config.yaml
d_mlp: 320
norm_place: "pre"
norm_eps: 1e-05
qk_norm: true
tie_embeddings: false
init_std_up: 0.052
init_std_down: 0.0
beta2: 0.98
schedule: "wsd"
Each number is 128 + 32 x the weight over its row's rms, rounded and kept within 0 to 255. Layers, rows and columns count from 0. Numbers have three digits each. The size before them is the row's rms in percent of the matrix's.

# down: layer 7 MLP down (transposed), 320x128, rms 0.158, rows 209-243, columns 0-127
# gate: layer 7 MLP gate, 320x128, rms 0.177, rows 210-244, columns 0-127
# up: layer 7 MLP up, 320x128, rms 0.16, rows 210-244, columns 0-127
down209 098:076154062137109121128121151099114153184121119109141183058060127174149070133159090122109150055100125128122117123105125091119101150091109123112170090114120139085140119125137117128158128179186085148153116099102067086126173086160124104065109154185119149080115142130153188112124140141090132107159100169140163147163146077173169133082139178119077076097108125107187123147053112152160122159115
gate210 106:191130088126157122126180108141085179126152152071112166172073119113124090108149113139137114142120130136107129094190088094146136196125125097156193109088159093137110135112090149117147120112182076123094081088118112115095098117121086145079131153152123174164157133109125174104105108041160161144123085126124121132135130115103101120107169115108130105161160081042183080236084136133128147148121
up210 105:162087133116085140159147163128143171139131223127115150166125113071117102128096142164135080178122161176155151177106115143123099162097122169095162133120196164158102085098109104192172102127123168101134108173057134083124082080104130129153149160104172065150169127178139166150124113116142076167113131090094055093118119115118156089137140153079139118138127141090128186176084167122112132085135
down210 104:167143118174173139093084111117127150112093118168115149112165150161100119092141124175133108111142125114160120129079165145116170161130166108126160152118009122174135138133172152116109158103163100107082124071106127195114218156176099165118100097143152112103132087108160051159117161131133083100169127122144217164128102092124136167104157135154140148138161132103140113156113136042164124154091
gate211 108:185156129157106065142164104134094081106177133135153081145134125128088072127106129168115158114176095114129123121080105135123121155152079111133134111165151124148121214097158103113154118158098125107153118133187090153120109107190153096114100148160069185089120098176132167092090100150082142103107066164209153149164125104171084113121109119134151104164108048170119159186131144127150063146109
up211 108:094157195147077091132176099139152117149154142160184112131153136162087101153114072084129114116164137144059174103139138159123124167113211138150185082088092101115103119081128106119163155126116147148137140127130162151128123059127076126075117102141162127202102126179078125121095146138104166155120084130115091129113171125156092130091085119129176073134083062094132164125059117113187097111121
down211 110:104136101142101144164089175173101147124127104115142120158156138143131136107140120141172090149122188146144117156153124093142107134146184153162069181082127099061145159146126046144081122143169147131113082107097177093103070129102125100200161164134110149122158157130077059104145100143168143144190197119081087096118147167072093140167169166080117110079150162146159086104146135132124153123181
gate212 091:197143113105196162108156152146158133206137127100097097059099115091109176101126176110078123105081130123120148098081128131111106071147106125184088130152128158138147122149122115135149055158134131099130195139177206079119134171151130128110113128155121111115115095149136137128123131163153172170093135110129137171163113230091113110139139133081081166101156138090176071125118175105096161147091
up212 090:121115132196133168152097142151139187140137169137084135154191156108194129124130107199138131165130099129113191133196100151129153118105099129149173063169181045122108112105133097163111159125171111147113090102102136167127126141096101128119175127155167134064167125109169159130125131153160110139107154094173109063076104153115080085092173135069083096128129185146088150171124117141115132166157
down212 091:129182125190116117149109172128109107074103096151148107133178132157127171143131134139119148156132055111161156142108109110093104118115233090140136073117146119148153067129112127121160131082131133107102102163089104146050042075173153107120176155171169109102079117158162148150100139063120129108146113109119069117122149085069116129114129098124137107151095086124113167178157119154100152113053
gate213 106:085091144070106171135167135075127142113064158085170124104146175053126142119072129116145087122051144100141165091155126105162113151122141130149098105185117075153163160150145126147147128114055119177105188117091130120108130110097089112128114120167086122124151147142144136143065128117182164094105155134122129090135196181113128077107131138174075089140070107091098143124094072156075141174127
up213 106:065132058062141158146170117171120064128158176135159102121063139197127064082179116124096127096130079117128117182145094148101085092097101112102159120122194122126122174166143130130097200162103108108142139102072152104133087141141143151160089170090142177152128125131129112106104159162133099143129107162142141117100090153100156151111083164082148196155132166129091146126147175147125079076108
down213 105:128095112093106133129142148143158110116110161098084126131125186114150144103143095128137105150124106136132093152157153143143129190161144159073142135189140064182174118162148063144142135084087201102115125170093130110133222127132116140163089171156202074095107117117222208092143163102135144133152140155147075109116078133172148104080130149139170146150142088107177113134138151122112137163091
gate214 095:115198083119172116138075196089091128154143096161158162175129130068146044118098123103123158134121097098136174138115149147109154185086099099126122080118133119205169136137139136116129136198125122141140129156121162141186100086118128152136095116114157129171140089152144119112123111170166139123095146053081177089152126154106167136081125068161114096116152163126191159056149146116106092173155
up214 100:108118182081100137096105163140166065124123119132167147131114118116171178187141066137101106177167134140173187142115139156172112085201107126095176108118098177172162128166101116118136136122078206109151136147083166078117112139106153128124152116146134109155123110077133107145166107120160097095111105156125137120093089046162083140139091105086162172093131149124114202114115091152091105088065
down214 102:092112120093109126098108152146114098149101133169147122111106100111194110114088077146089144140160191125196142169157150150130132092141107147097142115119128154249171140146128147074159089088174255117098120098092108094128094146068124178099139096117109158154093101149204143126118136093172072127134129145126178101116114155114083111116093141121164158102125122122123136141100147129119135095125
gate215 091:137083099139149105140118141140079143132192120162108075152141121146079116073109149096145094102121098090155180167118054108093147175136149178095067088177085103122140154159105101194179100160111150172140155151121079181151102111082130172129127198114111146061166079103119163129118126108163152093157134109164097105095161128148086158074153122088094151137069124156104143145098168155150139098103
up215 095:121148155111116159096099086126138123147145129123112019116143164112142138169121190158127199161130080088129137079120189108134107106104063122171126156071109164121160147112165145114069148091119109147155094137143139116103117111168161130075093133141071092112134135050081119136122154117086181146096144136117127188145141106146111147192188159136120166118063164103120069093160099156076133103126
down215 095:134196145108177125147102146128120095111148140097185203123093094098134107177139166124058148092108055129117084089172150149102092103220157166112129132077140104142082136092169127156186085141125048140105112181093115077158126097107147102095076168081164165127114101107154163163098146110148176105113096125112151182130136114127112102115146147116120154119133116064083140139170117128124132127167
gate216 095:120133113117115131113074140161148145017191162171121142157119102147163107201133178083178150160151087084115149111089130185134130137142107110098075096138171072142112143055147155085108126104130187136149116144098164121094106125127105105141099169147095123128118132122141142031121137078130154133081168136173149082140114164148175137132178112174134164097103118135136157100133117135133156157046
up216 092:127155175130084153133119087084086117118123132149127120027126149156139110147113180112118128166164175176119122205095138136111161045176089106094080130120139178140185147178131156164164137130159125176106067143131120170110148073120131143136053078061130119143135112098113166121135140101120138108133101112132124119140180148117104086095128170083079134160197119102127153162141176108102103075106
down216 097:117165116142081137125112117157138075091147172122136102108109101141158138159141146106134144190126058103090149153120138155109139136085080087054095153088125118093123138092134157136148117141112145168097179093119053093195115155168101122124036122089148116105134117114193146128114194129096154092131084144153166150142127166137136103080062076051090117128092097092099151105110098108088093119085
gate217 097:107137148165138136097123113153118144073106141117153203125142233116101117124131138136114083087124112130156139142143105171095081073162174111132084126178097099127188120101151167100117160150155129094065142147106076140145091116173149121130089178133172144142162129145085116053171183108114086193106121153178122100186150085149105127121110167180155068136132094136149141179127155100157106133078
up217 096:111175128151148117135107159098141165143044079128187097124106167105141127119144125191134126176105118137156151085141136219123057127152112168126132133176138116133151181070088108128140120123092107164049149117122100104156072188164155098186169162140183164128131146166118103109189103136132160114106183088131117068150128111137105103101085152163150095141130150127145164106152165085160127070115
down217 095:166132132139141160122095173156150092129138094146114125151110126134143110177170150173161121139101127189172132133146155135093147116154140119189181133077154108047142133067096169112157135133150111124155139206116138126119129130207104181124165144110154131120141102081045025140178159151065113188084126087140122140141116140119152103163144123160118085146053127161135134095117140108140126185162
gate218 107:104113136129154113080073102072114115098129155139124136136120143141126170192092088157116113200116106157089070165136114188070107102130124113129129138148104177131136144170124118205134129137062110179126113072081121076111122176080141103119133091186129087167174179106165161084114167167093136126131153110100142184158132164132071086134175161150144143082110116114100165154086137132097104129058
up218 103:191105131113081157146139156082119105127121155116092134065089138130130123137167073110134160187101106089153087099158164111136142169143138063183153136152136135107108112182106122134084112137122087222147120111139171114181076144127123184085125202109142109105139201155090132089166132100103150183123096137098108081135192108159110160135128132147160135144115148066136132067084086162154086117143
down218 107:188135128171156176065162183114135089134134143174179156117125109136138110119124082165160131126096254191144174166140091161146125119145104134109130123142082118097107185061154127125136139104147215066108153139091133096163201082089078117123123092158122092114110104093186096121128139155181139111089096143141142079147114144091136126140128126079139141156134117120177107152143133114116142105143
gate219 103:142157105096136097118171112079142120169188118069109131071174091172177098153153111185202131137132105133146104113133132138111192083085150129199143121121164146130129069147144135118117105135165171147141099115207160184113108141154175145087162114147140109125180166074127140065126152129100166100148135121068090165095156131143164136144168114097111127155166169124148120138121116204072131181155
up219 100:082134134157119173111145171147138151224134198081108142134110095149123126116088135169099105088115122157111138133093161115107189121143137093147132096070147156091124148106105157099141082122088111085175108121156148072094100090124120143083098123139172100123196179169150141119079177156109181086089193140129129124084079087153175120118149167056122098190135146118138128133070166152137093126114
down219 100:139108163074064097123169159105127118117140079223161098128148121149133121110098173126155110178150172119140182083169138077048043143117126121102115140143116175141134152121118104151095162156132153103173142105089097146154188121122102122136161151090122129147087153091114130109155126139149091132192165150149114097155147114114104198173070090117228079124106105129124153133145159120093091123127
gate220 093:156160103095157111060158161075154164210151151085104166138171123116159087121116107105098129117099087175146139056136149132077117170083126118147142180140085111123157131176135147142148134152157147170085108137147189149160125123149108074114147176115129167185078107136168129146134090129114092177140109156104135053114088163143116137145212092158130169157192153181140092135161086110123128157120
up220 096:098139186129136163114134112189131097129148121109042130115143120129188157106170081166112134142156121132144101131147144151097137098095082111133117113156086114160123162128152103123156120147106200111123097147079156118061099155167153172156139183076048104143145117055146139097092161184160129096071150110134146197127132095190075078095156160123133144163150100088149095162171172112107107102106
down220 096:118110100153074118149146112100154097136130155049116245139141100183189138155124142071118111140171177134109121114107092182101129130118136063126129170139140117118150113115162109163144158129121132136058056105141173095141090133106132085152171172104147146159130177162189138166158122123087085133081135131112109106156122204138093100173111123184144149166141139147100141066134099115120142100173
gate221 108:109121110159135153097139141172151145127205134104131113101134105117113130116105095115148156091135117131128138090058129124151141033056131121124126118187139141111111157106122124124180160134104168088092145120132072127047146171095115083085140118072114163158140113140122157108139069043125121068076158082089109155121139119146158073185138126180097169203133155119129141109121123191100098125088
up221 098:119175097108073106134183119140124080207134169105113151122142067120115108180151165095173129170126109111122113103113142131093157159127137086125153118228140143159093141120140106080086106107092091110176141092089106113130122168166175121120124167133108192138164098070101161166184121123118155113131112071161137115106138059069154173185139132142146064189170098107096128135115149138118103112169
down221 099:156090130203153124136116058128078164159111109106154141100197164155197143124162119113144106164162169161183111167156111189143108091128159167158124127063114145143152134121086147131194135132166148069157113159095140133134100119161153130171127065119066110174152122115143135144114127121135124164161171144115103104121181151088114175122172120137157126118114089107149091187101193081098190137181
gate222 100:148130129121148092083093163146090125071079145157109153103184131127169185145097084115125151138094131179159120126187165133115068132132164130105104202175129067164119118116122090164122140126126119090143161140166155122122070079134121106106130134139071119165119217118148178121111090116134118178136172124092132153167163117166088124069239118151150140101131138097155123176129155065101146135104
up222 097:073142188137073114136116125092110072120121123101083096140142160105080159090074144154125159100134113069140144086134116164132112142087077110084144150188185130098138055090109102137130122130174165139216087127130180148154149148106084157129114153084156179143078127116139113094112092114152130107120164118154174089148182165114137059110109099125078070126138135100091121106087129094142130069179
down222 098:171123135177095143150131128083114105137153150197145173164149138146135185134051123130105139045170188203147155138167100135104127121126089152076095148111116117088099135150083204117108135110096147124155143199153128137161093080055156170070192116107116139107156115136099146151107147101069111104170118132130099082155131149132135143109102103145132107073101117136179112100097147131152103060129
gate223 096:178076183157131068106143077115119177116116165206104159149137109116120197178151098096102112127159130113139136186072138172093096111081104135137103174162120141098130138140153145116119133116091098161122130131123070083097144090148119123165121157170128082107161050158126166115120181141125115169129088109159124109114089149135121065164114116159109095141113111042144155145051117090066157146101
up223 101:090144150166109105133107160157098121142091154116170082151109093044151130129144137146130153096104202168109143116146132179098115102116110172115141144143128159103141141122139190119127145140178126120104109154102108148112214117150065105132186131112149101128146119159133170060098165209121160172169183179151159116089105167137139108120053123190100167105145162087115097086106147164116088175087
down223 099:098099096102127166130143154168119168079190120133122146186135111114083173109077121120183171112111110123120121104148146163122120091143137104168123126149145161183157125158165169139189136174166181136134158129173082161109156165109110168094150138123169115096057118193095059124142161092089108172130131189127083089100126084076124177078148087089157163090142134064081139181126115133127119130114
gate224 097:095122129099104132152138156148102110158173147131134163157140110128124186124078119178088151130146104137078081136152126104079124158140074148141157097147084165130148141117051085141140108117124120117163158163108091110126119071132059150080125156157128185075120136126172134137143185151150111045144110111122158099200185104087140106149152120141092157090078191122055192116114144106164071153161
up224 094:093163119178123148144137100120101128106103144095148126148078113143158199071078131124118108107187156126113196118089065130112143116170132099139116111062136140154120117164117097154143116175125122157129100152179116130129151115130057202158159136131143094096107076179083128144167087164200086123150099163158072107115099170182181068148144146102161120134156112129101149189113082110114142191123
down224 093:090121108109106073140071123136176144101108111144077176129128120088146078121165142126155117105107087099145102123130147140151114121127140129165187113106187135046120115070093163155087155128108103123108134039116112113102068116134173118100078112123152173100157157143127134131142141081149101126062140093097116177105151140161120098128136094217137188170213105128149098116061180144156105109113
gate225 105:108123169113118101118109191097133128109130111101107094161119183192137141117111184088168124078098148166182223148167039139128120091121162166146094169112114133113092131116188125076152155153047081134082101102123119152149096156127118084143150105132092134083117191125119160125147160117096180154139137123170138187096123128123161120123133171109154153122156184169126169158063111157127139096145
up225 101:165122120160201067097113148196123138133082110129115162083131180049149091093126100166093173137111103148147128138112173121131151146175092118165124183130103127145065095125100161177104127106175135112141140158124118167075151107128064120137104148129134096162128093101135160094084128113144135069099158171155126081152174113066187066131154190125124168177120177119109113116153144138092144118068
down225 101:044097161115143108125109125114094184121129144039143108145151129169164146192148136077152121131114162083137156133146078143111113118096153152072122152137120081174133123127163115074124129179096105169118066112140112171155104144123110113131144081165104183128089115135182196099134090161171139126161140108188118135060083192152161103143115124089158150149170172131143158146116130137182110082187
gate226 094:130115150166111141092129103151173126073116105115138120149185165148156050114096103146126051164077166140113076096139141151069194097117171107067143114103113106117122097149151152121156156154121126156136110104150094127120127142125130132118125101074082125150120102117124185099129105098076170083118145126075148070157161105181136168146183099153127122098218127165185074117114163083126091098188
up226 094:027089115149103103147153141158147146164085163145150174108141132108128167106096153088177129068125145146140092125142121112113148126113144140096134111133174123095088128154128190179160098133150128125167140172104191138140093197074070067133100125112129125093185096111077135159153082182166152114169156175114150121060125136117159191129095116123137109057151127090146112090132083170178103136126
down226 098:130109114127125105120126118147140153146106164181094143136147106168153181128121148056192165146139178147148098105156147126121187082125168109125146131146147134168104125179067049123117146113086133108135185194139116076140136087149099109169133167141103164170157148135160096125041097137088113134068124132217147090120211157148146148153095119127141137138095193098131101138081110097095137163135
gate227 096:114089099093160123128116132151180080145116149139124166114160112161140133074113111122180056126114130125137111116146157164154146146114103165098172106140100157170141112120164156149154205145072115073082136105128118102129183155132165184111124162123126100126112158164255182122131092074195142134083135105121167082148134142078089158114141128168112134140180178128144113161075178099134128137109
up227 100:145159204099115139075127060124127140101057165146077173139153162172119172118152095150201112151126182171132111151144157105133154142138104128098160098118092200180157118141127149116153165069108166066088118086134140138078134163092149131099122134070142071158092177159180135112149077104145187132122163142140124062135100141121107152120102150155124145149140125152118124159113141058108099077155
down227 099:152135151153067090109130088130117149123173158125150114120077116139087212124105114138127190164165126125110140150147120134105133144147152143099120141089131150036129177168121146152140176159111093167138124156146107140108120154129146111156189137086151120124183125132027000142104094164091163131078114185156051101128133117143122171157114115123090140118133130101183125133119111138097116113141
gate228 089:117121157124112127138096130138145113136128132111146069111187121096154077121146123127113117118167185111079163077153133129112127068060141145106118170191062119167119055190130160125158143163146147104064194224134200165090098135196091138157105120158169110197096145142117155151089111111138164111112116117142160124128116120130147109142145146185148119160130180156187106133130109148164101112151
up228 099:126128172127148151181157160149125166162082129059075118130150145167166113137134114190153143137105077075152128045126109113126128142165098130150167124135132097119150105090165128135073092125114134121140127086102119114121152114087158187119136155105112077083132173131152129084130168114093067099118164134142143114152165144130116157078116156175179198111211061149074132160205107153092111101086
down228 097:091097198129167120147114119150133129112092133082117156114088168168155118143154057140103102163097109162057116105131133159121145128148160111137154173169080098037137170108141111106127167102123150199169157137147119077120131155084137114107119167091078150126191073118128221109150114144105114116092151180080156114140123184117102173130197158121157136097169074136142116152098138136102142160095
gate229 103:147090151081150142145109177140104086143118146159121053113115167154132150134122132144140135198205079106097162132145118140139139107174129117183131169137156065180138108149121108097160168150057076088180160138147132085129120178138116137085189129114153128157085147135110151073168104137120126143143071069076162139121114046075131135148171099140133121112074109148103111170123150168153093130070
up229 102:164083098078125140203162160087110137125134136148062088109090167198136103151158120102132151193164106099150108154143118196100118124129104117136150198135090095090165134114138095102165121128160111109080109109141145112110121086133178155125150149106154160125066165158117163126094144129154189144120118071099069097141106069099149165186145120096159124112087113174152089217142158148096098116107
down229 100:102162171182112115117105128167123152164135160143166162142089121121172148178124164128124142123151160096139186101089152112186127161114140154103091077107133137108105145127131083078150112142145145124134151158070105115122054109126199092160101150120121130146171064133057000120136161109113141148109088100173094104154141172174120122059103107116167144114123092111167119168167133090121170141112
gate230 104:112129122127142128090121141114135131123059167117129106063179150134129149124146130133113113167154106123159153118137150125134131147093147139092164182163072178176139135126059133149130170171197166093087148113098162147188104095134096156187118100152084190091118164142177153114079078133138145165115115093153187105187131112185091148071161069153169113100126153120146131137079178103165141124055
up230 107:102105160096124117092102110078144126122108134123100141068144069105210175155103144139127130166098159081106114112102146154232100094106161091161162109149130130134130140199181122143134074112131162121109113155104166136187138110186124102119056115142058100100136164106127130156125144127098110118126173165139126087081135083178174072138115130165143112145100071118148094157113211145148101109129
down230 108:099119089133098101159171084093114162197113157153101138076114136121204139094132175137122156127115144104147100109101067103205152093141105119096089143095124190122155155198167135126110162078110135099161092132113133142131139084181112105132097167158127124068147176082109030103123125148080138123181148138131150131085148128148109131121154108149118136128138190072115152130131164193134133048138
gate231 103:055107151112141159117147221080170179137149149115112078096122155137089102111107084118118102102104140141211065121144177148135076150069084131123129148087158089143076122135150108145121123131124141140134113147159138119065119155138056143135106066086151084100108191099126149122091121110102063062101087117144126140133100083104089195105090151151173156138139135139125104106179105132122138094104
up231 099:110097132163157134081170162113172179170155177157161105106104132073125098099139104166080116140086122133172165126099083121172122076053170118127136087121118139131111077118098144135169152139176135144124072139110101083137152084168143152097180110097073144129093203145144133166151149071135158105119079132099127122077080144147108136170168074166108118137166139102155096126100099062052099133127
down231 097:148119116149108128143084137144146107134147112148183068139068153119143140167146147175096101108131164135109073105154133167181115125083085093151089065047150060074115101152137101180113139123095134141179094128099135088127088187153072103159120123113160097098148117161144069179054118116139096126063114095144084182157110093101137161117143197075155143135112136119179133106146134094130103146130
gate232 095:168090115116138091071118119189077157216115085081100133150147156142121130141121107129113095107152102135085138102114075162177124182096111159123103093157165139099096128144138132114131147126147113115157196108091171117152132059233125044160142134121142119170084121100147165119136154097112153156078101130112114130075094130129142190120154141122148104120128119128127122109042187128123110200155
up232 103:064132057101108156111138094099129113149141098087152108120078117194128111123117112181187149122136085155162188109093162108127199130135156131098124130157094165062171044177109104171124082142111180146173136110139133075105101115111144169093180070128131067097143168111132119149127148103174121158093147190112118115151123122106066094183111108109118156115122163113125091107152138151084172117108
down232 098:097129136140119124116122093146140124189109144146111162062121128089114108135181153166092143143124148108104136162154107140098128169143096096123116149130123169206151105100123142096207118185095150069152056079113118113120102166090109106120235148135165138121169155074253156123123141110177098137134146159129167154151119144104124115134130170133111110139130170071138133139145148132146167203118
gate233 103:082192128129135138184010134088146197131118103169116116153146144141135061147141126072148143044097102087114134136173091098127111114168173064113126088131141143133143122135138194143122113113147109166145146152211127113156137120048102135133083148183097138146117158109117135116123138150192098120141133144071158059151162170124113090142150142128105133130105145124147150143096148169108097146090
up233 103:106105132184176182142135128137137157146162156136137165166106131138086139099076125159112119156111135069151075103159097160192112124223149111138101098142104056164144108122112089108092133108149177075131103144081134127118142045107149109119129169164184095137058156089129104154157124130178063143116103161133139125124088144115116169120171131089166118115153142121188159145106205100106131151077
down233 104:114121115106161094180118155133151148203103153092113153106139146130110053092104132153122110089071184118111141093157159118155136133114139087142153109111133110147144106155162162124142078160070092157169122098131052100112091044076175118075120139127137193108087106103112082191158096149137075145109137099048118125162153173079122102130085108104184143160110148145126138126115135167099102179161
gate234 096:132132105141168120133152140200042096120140100081150166153148126137147090073139162183153085069100100124139127118151132095116190087135172129133156183057164099139162167129163136103118133173069123133060134111162104130150115094119195147089141145096100138068185102101133172136098162133114099117131190174092195139121154122174090114119159139079096107097115131117124156121138145109192157147137
up234 100:120141097146172133172121130123033181062016099092185137077129074089074104099150112146165128132084122132148125138097096130107096165135149157089103074143171103116116068166113181123128135087135100100141100141126153119111130084128095148104090165134148148138181144164121136124154099105103183126095181110094102146131117120084153152081097173109098169138140136136135140072107178156171116091147
down234 103:158140145169195149124114088154114104099070120105085123169222136133129079131095109117079086146102162168160085144144146078076194101200160128112164115092140096123136114133149143127143136110142205108103130174112106124164131122152177128145119151072130131117153068111172150139017174112142114117130155155090132180158122097135145149156125151123093140125118185121120092182123173097121157164115
gate235 096:122075108083064110112133186125169130108202104115120079176168188148159123142132123185124093126169091137160126068176094166135129089174144123170154216136142107112170100127099144151133132154059122129166141110113135145156127136144128133141098152135153137108099098113107133171135120133064127130150119118150186151094164049105169166169103138159146078115158128176102101174128065060139152154146
up235 109:178153192127149113158133136151121110134170197214140169127111101132159113123128066111134146142088084137141067139142172135141129086119131073148128110141071150109146153164161102135153109103164135122129131056113146153113177106172124111104110118097086153145121149134149130055068107136117125142114099110105111150143098148089165112140159222128120152098110191190116109147143095096016125170122
down235 105:121129145154140149114096116123121092157091140110139107104171162109128116176140179132102110135201179119158157103076135146106116129160067155112090118126103153151109137110163155104126064118056170098095121161131138093147102149062150172094131108151156121117103126097142135167173175150156166107082139120165123168160167110112147137113029072141103155141149039056116126179131170073145111075152
gate236 092:168105101147111135142183116093059124150177119137118085178096092183126087100131117116185091103118098064130064161109138093098149147127170181141090105142111149110151119096167117117150150120168134113122155108137073197127139093135151154080108142160099180132157086153128176108154119162056118176146114128094136029147162155167136164199110122103151160079114104152131164144153167103147170115119
up236 096:084153096050139112146078133107131120117146122134086166134166072089128084187142079088154142136154090153172137135081200152112141163161180118151160153127151154153136110136193091133170135148110147160150095161109123124134099189111194110136182139104144103157156113113144053127171058118079165177146110157149141089146070115138137160113170094191153146115181156101082148144151100154107128137126
down236 099:098101125197123172168160124085167137131131201158130147094105144149113142138121135142168164167121120093080163089087149132166111112116160077107139126145132073115096134132149095125089167171060054171140171171074121151095061163160087120129121108141131089151154144120140072165102090114129115103122117057149136145113134125016091156112132154106174119161116117121160094134112136166180095158168
gate237 101:099117121125163126114096109137108140081119142163106057071112186134123179057149087136121129087164129094154154092149141106121126145110073088076167175119149147125146156099149118135103111158113197124122158115171163141101070083150088162131095173134099132074134150117197167211144131090103119175081114120123181146227098097151093152098121131139099119181092101119127124123104127111185102122111
up237 101:160074103161092144095124104191114167143074107172194102077102105098133167097105145106152119162114121147098066111159097126125099153071128168141119115166085120115154090070159095111118144123134139084096105085140093184147128128105117140096103115120076180136093065104139142120145152093085106234180122125159124104124125103061114169160116073138163167137127146166145172129142105175160133087159
down237 102:158117165077096142164123149130146113154114166117114160132152116160123095123035136116095122113124084167118106130123149139167094195087191179102117091151140141099144118117118109137117112183149120162104126186118087117162081177136172110123075125180145191138128151149111207078131100149112155181137078111160132049164111120076109100157138122175157165183149062115129133126141186099114173096122
gate238 099:127142113150144187132098155143126087113127124161193092136149144155119118090142128158134194102143119068141132123092103168161082081194138117117099117127144192116104141089168173129081130156109085110186133104117093145126076110193105162120074096099057156123142152078095172117143156040160086159176076121093140126138164099105151094070102136144157110155158157154133107135052166142128131114115
up238 095:082107155189146066108155111150076146148136126074140051101124135183121173129134104145126072156113147154110140092125071149101127169035140101143091164110141115108168120200108112154134106117145138086116111146110151075113129129141149087161144128150115142175081197120144147151115135098120093095089141117117193086104097119165118151137165161124165122134149115163112076182171081160131143053064
down238 098:108118131197114147133111126143123100169126111132134200080116164140146109101113098154102094147136138139110103083117113165090080086126144124132083144175094119110107159131089056138105106136162219116130072101151080141146232085059128134143109102137119158154068109114229148128088086123144172150130141123116123121133135100105130155119149163095094099178132088162103098184128166106134163079111
gate239 104:153142139096145129134173198167057138099126074140151155091174107121140146132135062171113067188177137132138189124121126135138144123142174134107110131174122164118126117164097077075123129158131144099143167175168103118160141129165117162184130163152139112128060145080208148174090080091166122136143122155126181112158192149109147094095145171160139142103145107137138149115082153093108129130040
up239 099:120090160121078086179091167119193110176147109087143088142135113119105126169138161120129110065124126151141079110130160121154104121161131116186150182065110149139148135150134166119154121139158117089148113129087116144170100103142069087069095146092192122147138090127089128183107191147151140071135052162134143205069130118129127177174131121117181102100126133100163134091174129194142134113172
down239 101:134146204093108137125161176166164123139123191149108106081176147121154101163094109090131129121145067083102124144084126159136138092121153110138129146110106151201122072109116188162152142130133051124102140138131146115164140092149089174069126147174119158148175106148128236100186107109107138073075106112098161109114148158142125134150109102091120111118121131085090071164141184176183130124114
gate240 093:127152118073174117104081112113115123133209111106212141081162121128118145111102112111109133094071117058123140144129113131131082161094093131114131063120131119109124110037159158116112176135068121182161166096121109130087099093174129150150106112174117176075127103141134124085088118113119094120129105113141114136070141182153089113104127132137091179133086134148171186135075050117061132130152
up240 096:131166123175140092169104133121105168119156134083142102095141099120135149117159174136148179122147138071109142179126041152145138143066091174167122091109068049138103139087152170130087067179145089141118152118117095146111078102099099177159099121134089142116170078106124150117130049139086032082126114120124132107097090163137136118118130097112147178094118154119159162098108098088101121092099
down240 094:165189157107146127134089124132181144082138120144122180084154094115165171168126184135158147111166161071155116160148111140165128123094152150120093092150134103097095118093123116160127142199153107148148190130116154121137055098138131106171068132130132174081143090088055000122133105147081095115118093156098104149111136119136080118142139135105114155125119115147114176112158083096109108067109
gate241 101:085148181182213101166155115136137092136131065142085099105084088055099119119061178131137122111165145112153172143172149108163135133151119138163127131142082119230118090136107122117105186140165143159111078165109128086099094136135019133125122158163141120078126131127125152068141121118159126128126076144091136104082139109139099088110120097119130152121139118123139188104157111138169074098130
up241 097:112144097093108173102159106135102060136123172096164149116210134124126117139156115147115082199118115174168087064138131107116073102078125145179096140127165093122135138127132174183092141152143103127154146102099190129153160136075156079085160069164151149102206137129146113131117149123144078136113177096197149132092077140111109181156166133174162138081084125117105105167162105145107162141123
down241 094:164149118121061141120171138104138093125128177175161117067149110143124115074166164139140062102055112140126056108106122171158126105177094116090133184102147147140183115139072143160114123140133129124152090142143137123115094138086105136144139110187100146103225106182130187085154134091153132103165085094137163123060104183081100186150128131116090137126084139117102114112161094155078145106122
gate242 100:083048123069171153083118134132163107113040107109103130124149097133044144139115097116146129137088100100101149108121176120154119093093041091177091165152149111147146175095132123147118129128143040176099158122130086055146126116145111153114132058116138119132070131095132135108103119154206113120113135169080143133130082113123157131102114085093103127094152142076110135140143086157153158130084
up242 100:162186086142131118134125154129092184097118152210180131203084073160172152134134101151157149120115131141135102166255174128134108112163116151146172135133136101118132157151109096145107150110118158178095127108185092079077104135110162153150154161145119146126115086113101179116126160169113138078166137147164076148088152128131153085131080120134185120196136086109105115163130134135154147101169
down242 100:164149113168110104173135151102153167163103125111161145139084093105215177145169117101104134178192116068155101144100111145106160154130138108117126090115167122067101073134085158112128120052124148109097149121138105110206147122136129147118109156200152095138108114177206221113135124155131154095134128074131110162141069151157147111097157126086121073110144096116106062138127150105119120097142
gate243 113:163116076130171129215072121139107152113161164065149122166149122141143166114125122133127117154154101097117125100162105156065125103158126045165151154164150106192141098106150149144147102158118051100128179146161168171132107134112139149131124147095025148082080145123130162101143116131147116132163111143068180110175152141137135171122119107165151205145135190149120100135178135138171100130090
up243 102:142151145106168160147079131153142059123149157115138146159106100146118143149146125118094137210114144138141167142127101148102173105058148153174109116080109198123098128086156147110086170167073121129180171178076088106149134131100100125152110034139169170133197140171149122126149162180131115144162070122139184111120072092092166185176086144076150154129155144140138108116145119110151142107109
down243 103:089121146078103154135144140178086152083121131133205161099137123136126113094114098100139077143180159156089133119159115155096176122131173161131096107067139120144064162112122121068103128098145118113163147149127169159096114104160210138158142136171068155108179148100110124143154067078138134126179077179129128088134149143131129137142179056183167142110110084130182186142129131078096110120182
gate244 096:135122142151125122121113096161063106125094129168141146118117117085168116150116127086170140118165145097130129123145226181150136116118115126145118145126077175123116124148145173152042125146130145091147110017157067124094107142144133071040164149137121154135169153121107166142129202144146111175144146169120132173162128097137161154195141133146147147174113184075125151125124126160142132080065
up244 093:113133138138143100133133116107114112160110162142110119165151155104119118111078126127182083144127064060192127138106107140109099091105131099138142099159115085143091180121147139153197099112108170106120104176182099159145125106108131211197120096097138164117201094134154139165158094158075063147159136138172148145104132121157171174104124128059159158149152121175115187071100155115103071080148